{
  "num_hidden_layers": 11,
  "hidden_size": 512,
  "num_attention_heads": 4,
  "num_key_value_heads": 4,
  "head_dim": 128,
  "intermediate_size": 1728,
  "vocab_size": 32000,
  "hidden_act": "swiglu",
  "norm": "rmsnorm",
  "norm_place": "pre",
  "norm_eps": 1e-05,
  "positions": "rope",
  "rope_theta": 1000000.0,
  "rope_fraction": 1.0,
  "qk_norm": false,
  "attn_scale": 0.0884,
  "bias": "none",
  "tie_word_embeddings": false,
  "parallel_block": true,
  "init": "normal",
  "init_std_qkv": 0.0302,
  "init_std_o": 0.0376,
  "init_std_up": 0.0433,
  "init_std_down": 0.0433,
  "optimizer": "muon_variant",
  "learning_rate": 0.012,
  "beta1": 0.95,
  "weight_decay": 0.0,
  "lr_head": 0.00632,
  "max_grad_norm": 0.5,
  "warmup_steps": 200,
  "schedule": "wsd",
  "decay_fraction": 1.0,
  "decay_shape": "square",
  "final_lr_fraction": 0.1,
  "batch_tokens": 131072,
  "max_seq_len": 1024,
  "doc_mask": true,
  "train_tokens": 456900000,
  "max_steps": 3486,
  "dataset": "wikipedia_en"
}
Each number is 128 + 32 x the weight over the matrix's rms, rounded and kept within 0 to 255. Layers, rows and columns count from 0. Numbers have three digits each.

# layer 4 attention query, 512x512, rms 0.0302, rows 489-511, columns 384-511
140116140126123084180124138194123084138113059127077144147192116111110107107153097128070146151149074075168125215100139198173150118184106084173124087071131123109210081183214071157158151155144156085134077139087121173106132164073160143105113155100114111087111056143218105117064133141082033123122177134050168129082092124159130151014159158120156112124189145114134111171069108107114124098138
126118134072164086112129051107144176089140188150115122171088124119141154099156134120168102132108146164104131142094067110136090151120158156147075139124152129144113135140107121108127091168107095143065134133136150116144135095165203177089137098193121119115088113152149192141217136079112148131101124143117143151131152062137136101115126120120143148093150103095040164080130175151127109143070
099134149093148134162121134137135123150123133121152090124080063106101119107142142165156132124161127131151146123129167167107192099105183113130073153110128141081109103126084115101132129122135091102135110149123159141131040169125201108104154155158138144079121138178130056064128148111129149115129126126151118156081137054130081177155143059109175182094126088081110117116114133169096086095158
132119105129132052158066131153123183131097075128150093181147178089099161118110183150143115153174112128123103230048113126103081141089042123127112155124094181096161112099138181114127163111134101102128163125164117119140139163135156092091167124175155090119118110144173154117096122106076139136118121107120157123160115192124148132122121146151158169131144127181111092166097138169170163114105
172124165132127142105137106081149137142093072075078142094095163160189158047103197131099131175125140147160158139141131089150123112131163144155114120125114105109094138130178124151118122159200081139162182078137111108130149093167096127095176114125071123175112092134094166069156179161160164145098065118137138154206071125118176151152092095119155170163146142127129115135141119119170142108105
169116181160172163158090069161110107184142103074167172173105084120170087099141104111146103094165163179140210086154139110139184141106143141111095136114146098135135114106164187094179164148152114178179142170161141062152172105125148080137128073123161136114189126117070098147164104122148136125152084178097152106139113139129118128153179085081111141139112179096131105109124190147146155107081
110124208120156134133143100109187168180157068131181075118116109123136133093166165166049107100100112145097135213102110179183175143145102100163163086115141096108131093089134112071100207095155080198131143140078108110165105168104191195102144092094151071189131097104141094134167115210127134078117138077094125156137118108128154154076082105149192212137081131133140083109124114154110188116152
153101161157151096215111121114116121145126130111106098126121116141146172095084109184135107143133120116111116170112116123165140153085136104098126173112151094119200183080104098075056118117133105068156128178147201060172091151094101099145088124086099090145061141108155160164123143121088086141134116155136170155105157172172120128083164172131172181072166148132134166083100182140163079167134
114143126169153083134111107168130167119078088140132085122158083162133138101102118150152188118093063123134162215124176133159110165131085045118129155144148124094120158120158098140098126186151144075127108124179109081098132122173142123164117152178107076201069149136185162105170080149108133131099132116154105117125086135167207103086118154139091104137145177138149132107158100173126149076175
117085075150164110103124100207108180047143096156143126116061159165211121142130117134044116145120101196101116146120057160119114152166137206193097107177119148154104113115119110150090100110100128090092196122092170161073137095116118135162085054095109189148137182136133114126162161121140107131112178128093176206131133137097123069140101170087126081145122087118098107150129151130131126130094
091128070129169152143199100135128098192151204157120121065133091099138134147096110127089117097127094102173143072134137146132081136129107135101110183121142091138182117127136152078093102079111074122116145108100103112123115190084138125152134159172131086152133148105051163080095177165082141117197173151146143126157142098109065180162133159200106097153148125127107126082195171093116162083116
136151105146117097095137099135172145136165116139184114062151080119100133102103144130163183151098098174120153128146124124156098151095026099183141142122135093076115105105144142098167109180157108173131147121110091029182170149138181222133195184089121153124156126135053170134128121151135192142183153148120143119113100100144186168133143183052207066111118116101148071097130136125090176151194
153074150100152090068151102080137164126189181091129126122108184151113106176104119115116080113173111116079129146156139133141126125099171181082156115169147139114185149053144122094075105146111090118161105160126095148105099113120129095095096120180153216138156124082137164162137127124089125078117156132170144173090114141118130183089135071070170123127120147127141163189135168184124193163131
117171087057128116170171096177075109156116105092144132132135124122127103148153104082126111091125186117085090071118223164121127123169137099139092088118104085107090154140089068101126123065109148132142120169102231185111081139119133166098195108103124167153070122166125171089129063132171127192122140152108066105155161044101047149088119095136104110111131116111142147110159116165139107143135
156130117142098164098157109134169221085150091120151152149105056092098143115116152104054122122121155152092140175137187147144091113135147238106106150130057189091151155137095075131168148099154136135116113129153139212138084149126145111149138108212073125162159151128223165081071105137175107148114159113167088139171112112104093086087161146089122125087147111069147180133106076120126156134136
124152158012098123116083101147142074087123139140131140134093150182110193106191088114178131101071122085136143100108096127047134079179097120134107205092086126096104104151140157195151111153073213174123105099131137104123098139191131182129209092179162055141105119120136108146058200114104110058081178187120172093131075052183073162178133104098100144173115118094101127117106107026149120145123
093097066086109089117128175117158134147161100185078146158127234142102144136135110104103115184111106157126090106146083123146082175087145158106086148119150148136134146154152075093153140100139109098069143092098117092133170114116133088171100176183106091139108109141150148202084121135122146172213120114078140099097178161122177133129172089173175100115148088101122084128189122090233110123084
100119065125142066064116118117127103111163118059188143144178118152145127193156176125119098155091147054137159110165096137012085113143158177111079109154097056136133176151183110185160164108127113180093165171122122112162096076185094103136107104148091151149103121071066144127159112155101139129096088121095071142127096129161165166112140136174128160155138138127102128115153107158125125132123
108120119117117038113021140171129111113160096111167158138130105117080083181082129173103111116100111113102165111097123049090088176153116136101117129126092129139149098139129133093109143134188135173152080110133063104171105144080098131104168137124131170124122125145057117134176155167133115140158073119093124122150138188176151115120131164190066108126117160148181098120138108110084122122153
085152093106065117146086101114121143107080127135104047203106100140117131161151140089163125111129114110135101122166146137122168141096126132140113109181112112067149116092143095131172139123063090115111110135125123142171090158112147185135164126128100113128147122112114173154099080177065125177110152135154150106131151143143172132104155141160119130117097141198083144098157132104140134148110
151141174112084143108118139130120075152096060108106123177134153130114163145128166155104121157131074112135098168148089058109137082110093130135141147148106131108114106172135157092158142155201115107123110119134121128099157097154154108129147169137134133143129122106195123150143118175117098180160150053095111069098096099130113194180129142139146138133117126153118129133140115139120131147119
084117170096151127154119090133117099139154117152181097134134156134064148091160138090167139111114102089105114081116117141129126131139093173139122126155180112149148120087140111145128080137184197165090145125120172147147176196140090187125120171114148139167131090095113135123127094127098158129112127138096156156096070189131098129104152151178113116097128116064114140117119111085090114138074
175143125115147151158162128129113067151143162113107123122168108126147089164195097124175103127166068165112138175131132176099196113134149125103128194108137094148145120139123165064135146083147136159105110059164133153148059126083107092145206110114134130110104146124123131136175127105116105182157138112134111102082154152132107147069104118161078151179158122090114094121158117069157111131078
# layer 4 attention key, 512x512, rms 0.0303, rows 489-511, columns 384-511
095160102096160132087175090147102108132110100074141122101074141123114079160109115171165166038108133139105177122160084117123163116145140188134168123142040152154116084112090169136170163159131062174120147183137186140125134101150132170120092116124148183138100185066097182184126138133190172094156086167151139131191132165140115072174186058079145120172154120136148172080103110162151146090150
186162074076114144106086115101094117134095159157127108139197096078152061147131133122160162129112160107115177166066071153102139143113085122138123143174153140057089060072106128114132145181119206098210127078124125128160205159149091102112172144073142114123133111142102126129179107164155151138167120162134091109151093132158177146157134162106127062129082156096172098100187142125152059139129
143085085068116150122108129057145063094144109118099135174141120125174180146154055128096134078141115133170100146105111119171093110175095132100180144145135131069109072106087117125144151117147164188167149089147098103166121154092108097123122108136161135092119104088138131089086175113110185153110153182146147139125150078077198129127153173174185101166168106169140159166155116115133083182131
103097120180185178069124178036116085152151115167180164154131090086134131117127081126119165126193201162095103103124161150124161189096122175122129152172066088109181094105151114155124117128157071074105127132177078124138181162097079113106085171062167102071175108149159180178064161143084100058156136152143148154132122124084086139135119129095121046105123100115204164134104122116090117140113
090152149053115098136137133170164160130155102188121091157158098119118109117144137099151103144152121119156130073093091106123156139107147099129112154124164071094146074109142122109111156113141098090095144159107114104147169149070037152126112128142134114184083131088174111171157106099121142183137126069133107150122165092071124159113137118089112101125097145072118118126158083170147138078135
123147116081097167113113169101066119087115203098108139119098081091058116138129111083097085149161129101091094182084127107108129113145107112099093146167085097153116123100119108164064075142113160137052112075144113115174174128077089134086136104176121111148091104132172139136161128144097178135112144106103115133119117111152142102146182166092091097091148112156101091139178099121137083144127
191133160117080126099147106140105136121114103115083132157141117082160059146164103111173135135081076073183122127097093148162158056101109142081132127120190082145143134184171126098162161097109119121117114167200107152127110111089093147163130170156133136176137159184138146160148093125100106110122156169112128135117109099101141141184103160107109075127191098184121136144138121145127057089103
137201141170100132117082140144138128115126121146089107210205116208160071095118130101144145125107109129101085077136131148079065118158141103145097066138156071136121073159108163106150195199070146185080085117129135134162176148147120105109142169071175126194140118081131127176159136139190119141139112100094072135145111163089119098124110162123082138104118107118140098074176101168136091069107
182160150131079121118209130131127143146139107109126163125119149162135131119086144143119088147107123125097134173182163169094181170143126222117213133127158086138139115104083085120139112116138136144138145135089112117133081064112086133062154126146104186164147147173134116142145141090149132129113086086131093086098101168107094116116206132155111137083125197108173157153127102156167098094110
094125177118056068067174172115101221133141078087148188114173096092087162140112173112155123122188197179194096090106143204122141110149203076132112132116109115124126122102155136142127128118155125153139174180154095122147145171170176058143205132099134147144110090092166158133105078192086111186101100114157121085152077131149179109069200104124180165200121151135153152132112150096166176178132
142150155141137114146122091130185143138181131134104151135147144141077112114080153160159095184097091144103182123135141185150091136105161132171102085130162172109128161163132174155125126137097167120153130109154162068126030127142152107105165143151130138113099112155135130113117181057196128139134051139120169164109108112151191085155047154156177130133089099112136136145154135151068130184147
162059147123120130165104094102100166125082115143075132170072145109125149122124085140133099139200089068188178162100118111043137097147161134056182109096103096184058167135170151065120144171093133055103133094059039114096103126137139140174121071171129121090124097150110098172167119124136127122180139162109117173126114179076094136103136104154115116111162158116109104185100099165144106172145
100127151167140139179141083165155129126113098099154114117090120084107132110134148151124171141131098101120130068163120164110123094144146160146134164114103141112189153160150136159156150144140123125148133132109108152177050119113084096111169148129116101198131157131154144160134076099123116165176111097135112056132098172114130103191141124123155160095107109118107128097113061074138094114120
117094113066085143074078206091134192157094149128129182103141129106128176086146135117164133166105133140152145129106072125098118122140118100146085108130188151140143159096143084158173163145162150092100115080146112133117135130177097093158123134174088159156073087137162085065104135158105114126157092217129200133127118081099191067112173118136132135150144117115123111094148090134163062134106
106164093109204109069163107164164100080063097138195095047075144170130138133147163082125157172091177093129140072145093105130151180132139178161052139195067102102172099145165085134143111095189165059124136113128139109115083126109113147111147176215119105199161103131120158089146070161098150126142083226144166104143172107141145105168133105129135211139130113171108148135129126055119088142100
149048091178137190157107153033121118194149199120181113056143125121135150122154141120163156143099154161140106152159115125138156158123114084096109139176190191157151104093092059083087088125194148151138145140126194182156136141148095160108113146149143180093124138093098103136142075152075185073126139107063158115111177112141147166168197067151075068081151126158121102164118138140123166127115
132158100120089164085154119126110164157193117134155077115128123101084124140204148124177110082159165124117144089133108156158149134129120109097122108183173089142160109148143138156077143138157116106149127164150099100112059116165111185093137140164189098078134136137127095098133156133137118129126088083153095086123123154137129094142135125117088085134049188171092076100114133108160131127236
162125172152131159108104122138134109130089146131110106118118131088141101129070114096104154147151136184124159148149123079139125167138138095126101145089147166060151120083098094130119144155105113092173151153142109082084124115149136055122152135170201123168124086117142137102116174162110108104121084147162100110115132105131151121090129154116136152137121150122158132156147136111128111124122
161105168148137105158165126113105130047120130091066128193078119167140131126129136167171105119167169181088101168123106163116096120095163098117120117106089105138163147122176142178090107100156115149099138096162115138076111140138125146131135146125111193146138152090199141125102154105126167165089141128179175163145082078139127126107131140177175145104121151106157160152133112156091137146178
195163146168180157073112156135108149157070158092184105152117101125183077160127137134087071116125137141063194109150118125104139139163190167085111111115133120167170145153167144148110170076129155138129094120102117160157099132134139096135062077137137180184166129159141146122185129082129099123099118170143125209117147134062163099146181170120144109154129136118134052061143127175085119118163
114097109183146126109126123158127171126152129161136124087092132103106152098200129137110148139094137111134096132110161134141164137140186155081116104115129154126211150151120191113151182142101119151144146111118161124080166170137091146155135163185135164074152117129170146109128152168125125093138125183160110189145131087162184176120109182113190139097133115124165106130088124120106203081127
204140146119134090156137172119162093137044054131134101151131138159170109109128151141128196175100130149130144150186152083138142138111119092099133148158097144135113170141100106082108098100108095121136082096164128089124131160089099165087124169194149092104199143194166070104164087128082194091159125100130138119154119190163152092129112100129129119098171138132108080145170111099131097128143
118143189126171135156130113089132179154145207133184117139129127173162121073119149094155050053149202161125102096148090161168098116155102183149101048125112223095139113108157121115054160167076135187163086200168196135134142156176116177107129118086153096058172127126107147121108128125128167126169080193111167079106166086074181133175091137107082161073160111150140153074117115136096148101134
# layer 4 attention value, 512x512, rms 0.0301, rows 384-386, columns 384-511
178137098131068158142061083095104105135066087154150137124181093053132143120169075107071119133079099152119101130103164157043162156138185108122118095144120165080150148119040127129140114174091129183069123134114110119061143142171126105156133102142145069134140129106129162108109099179092177106086190130162131163114109136115119177123157171163180162219122159083133137095117114133183160133113
143088100145085162134058191106118119132090125182208133146081134169187147097129136081162099169105133182139112148143221099157216122187119126104110089113115097102124120131138142133122098101146096164115097098214106092136154033135169087087096154146088079073157086055140141129132122190063153110141163167096161133126102083097134083169132172082150131186122173170072159084152108112075157134148
165158074091143161149079167155086090176173081134131109183150100151221136139107128122100078155116196105132115116114041148117118161052150154132125101060155128114137128107146130126115143176136166134162159160153118109105140114120078119148120104124227165120147124165166145128146155078131071139170174106142149125097142125116201126123103129157098117139141092142133166149063156148110130071163
# layer 4 attention output (transposed), 512x512, rms 0.0376, rows 384-385, columns 384-511
184136072147142142117126053121103142083175111135161142115141027088179147134129113163108151083159168136081144129148138143119153110113182125027086207125171194088141135082160089164151133124114099225154136146138161131079126151105063125190106138046193134066154145074173102084081167128157099136130081105089160121152119128165060218139132132150135147122143113132137115105172111140154158176091
120125177208153088126142147102127104131167161176171131113133109182171117156163136142131138131139103112057137147162152094156120118168105128119134114137203065084076120095109181105191084098148128153099104128167132028140137101106137167127053130140142151102108184128030132185084124148100129125146164154070090113124127149091142192132159175050094072143070200122106149110137174129133102150109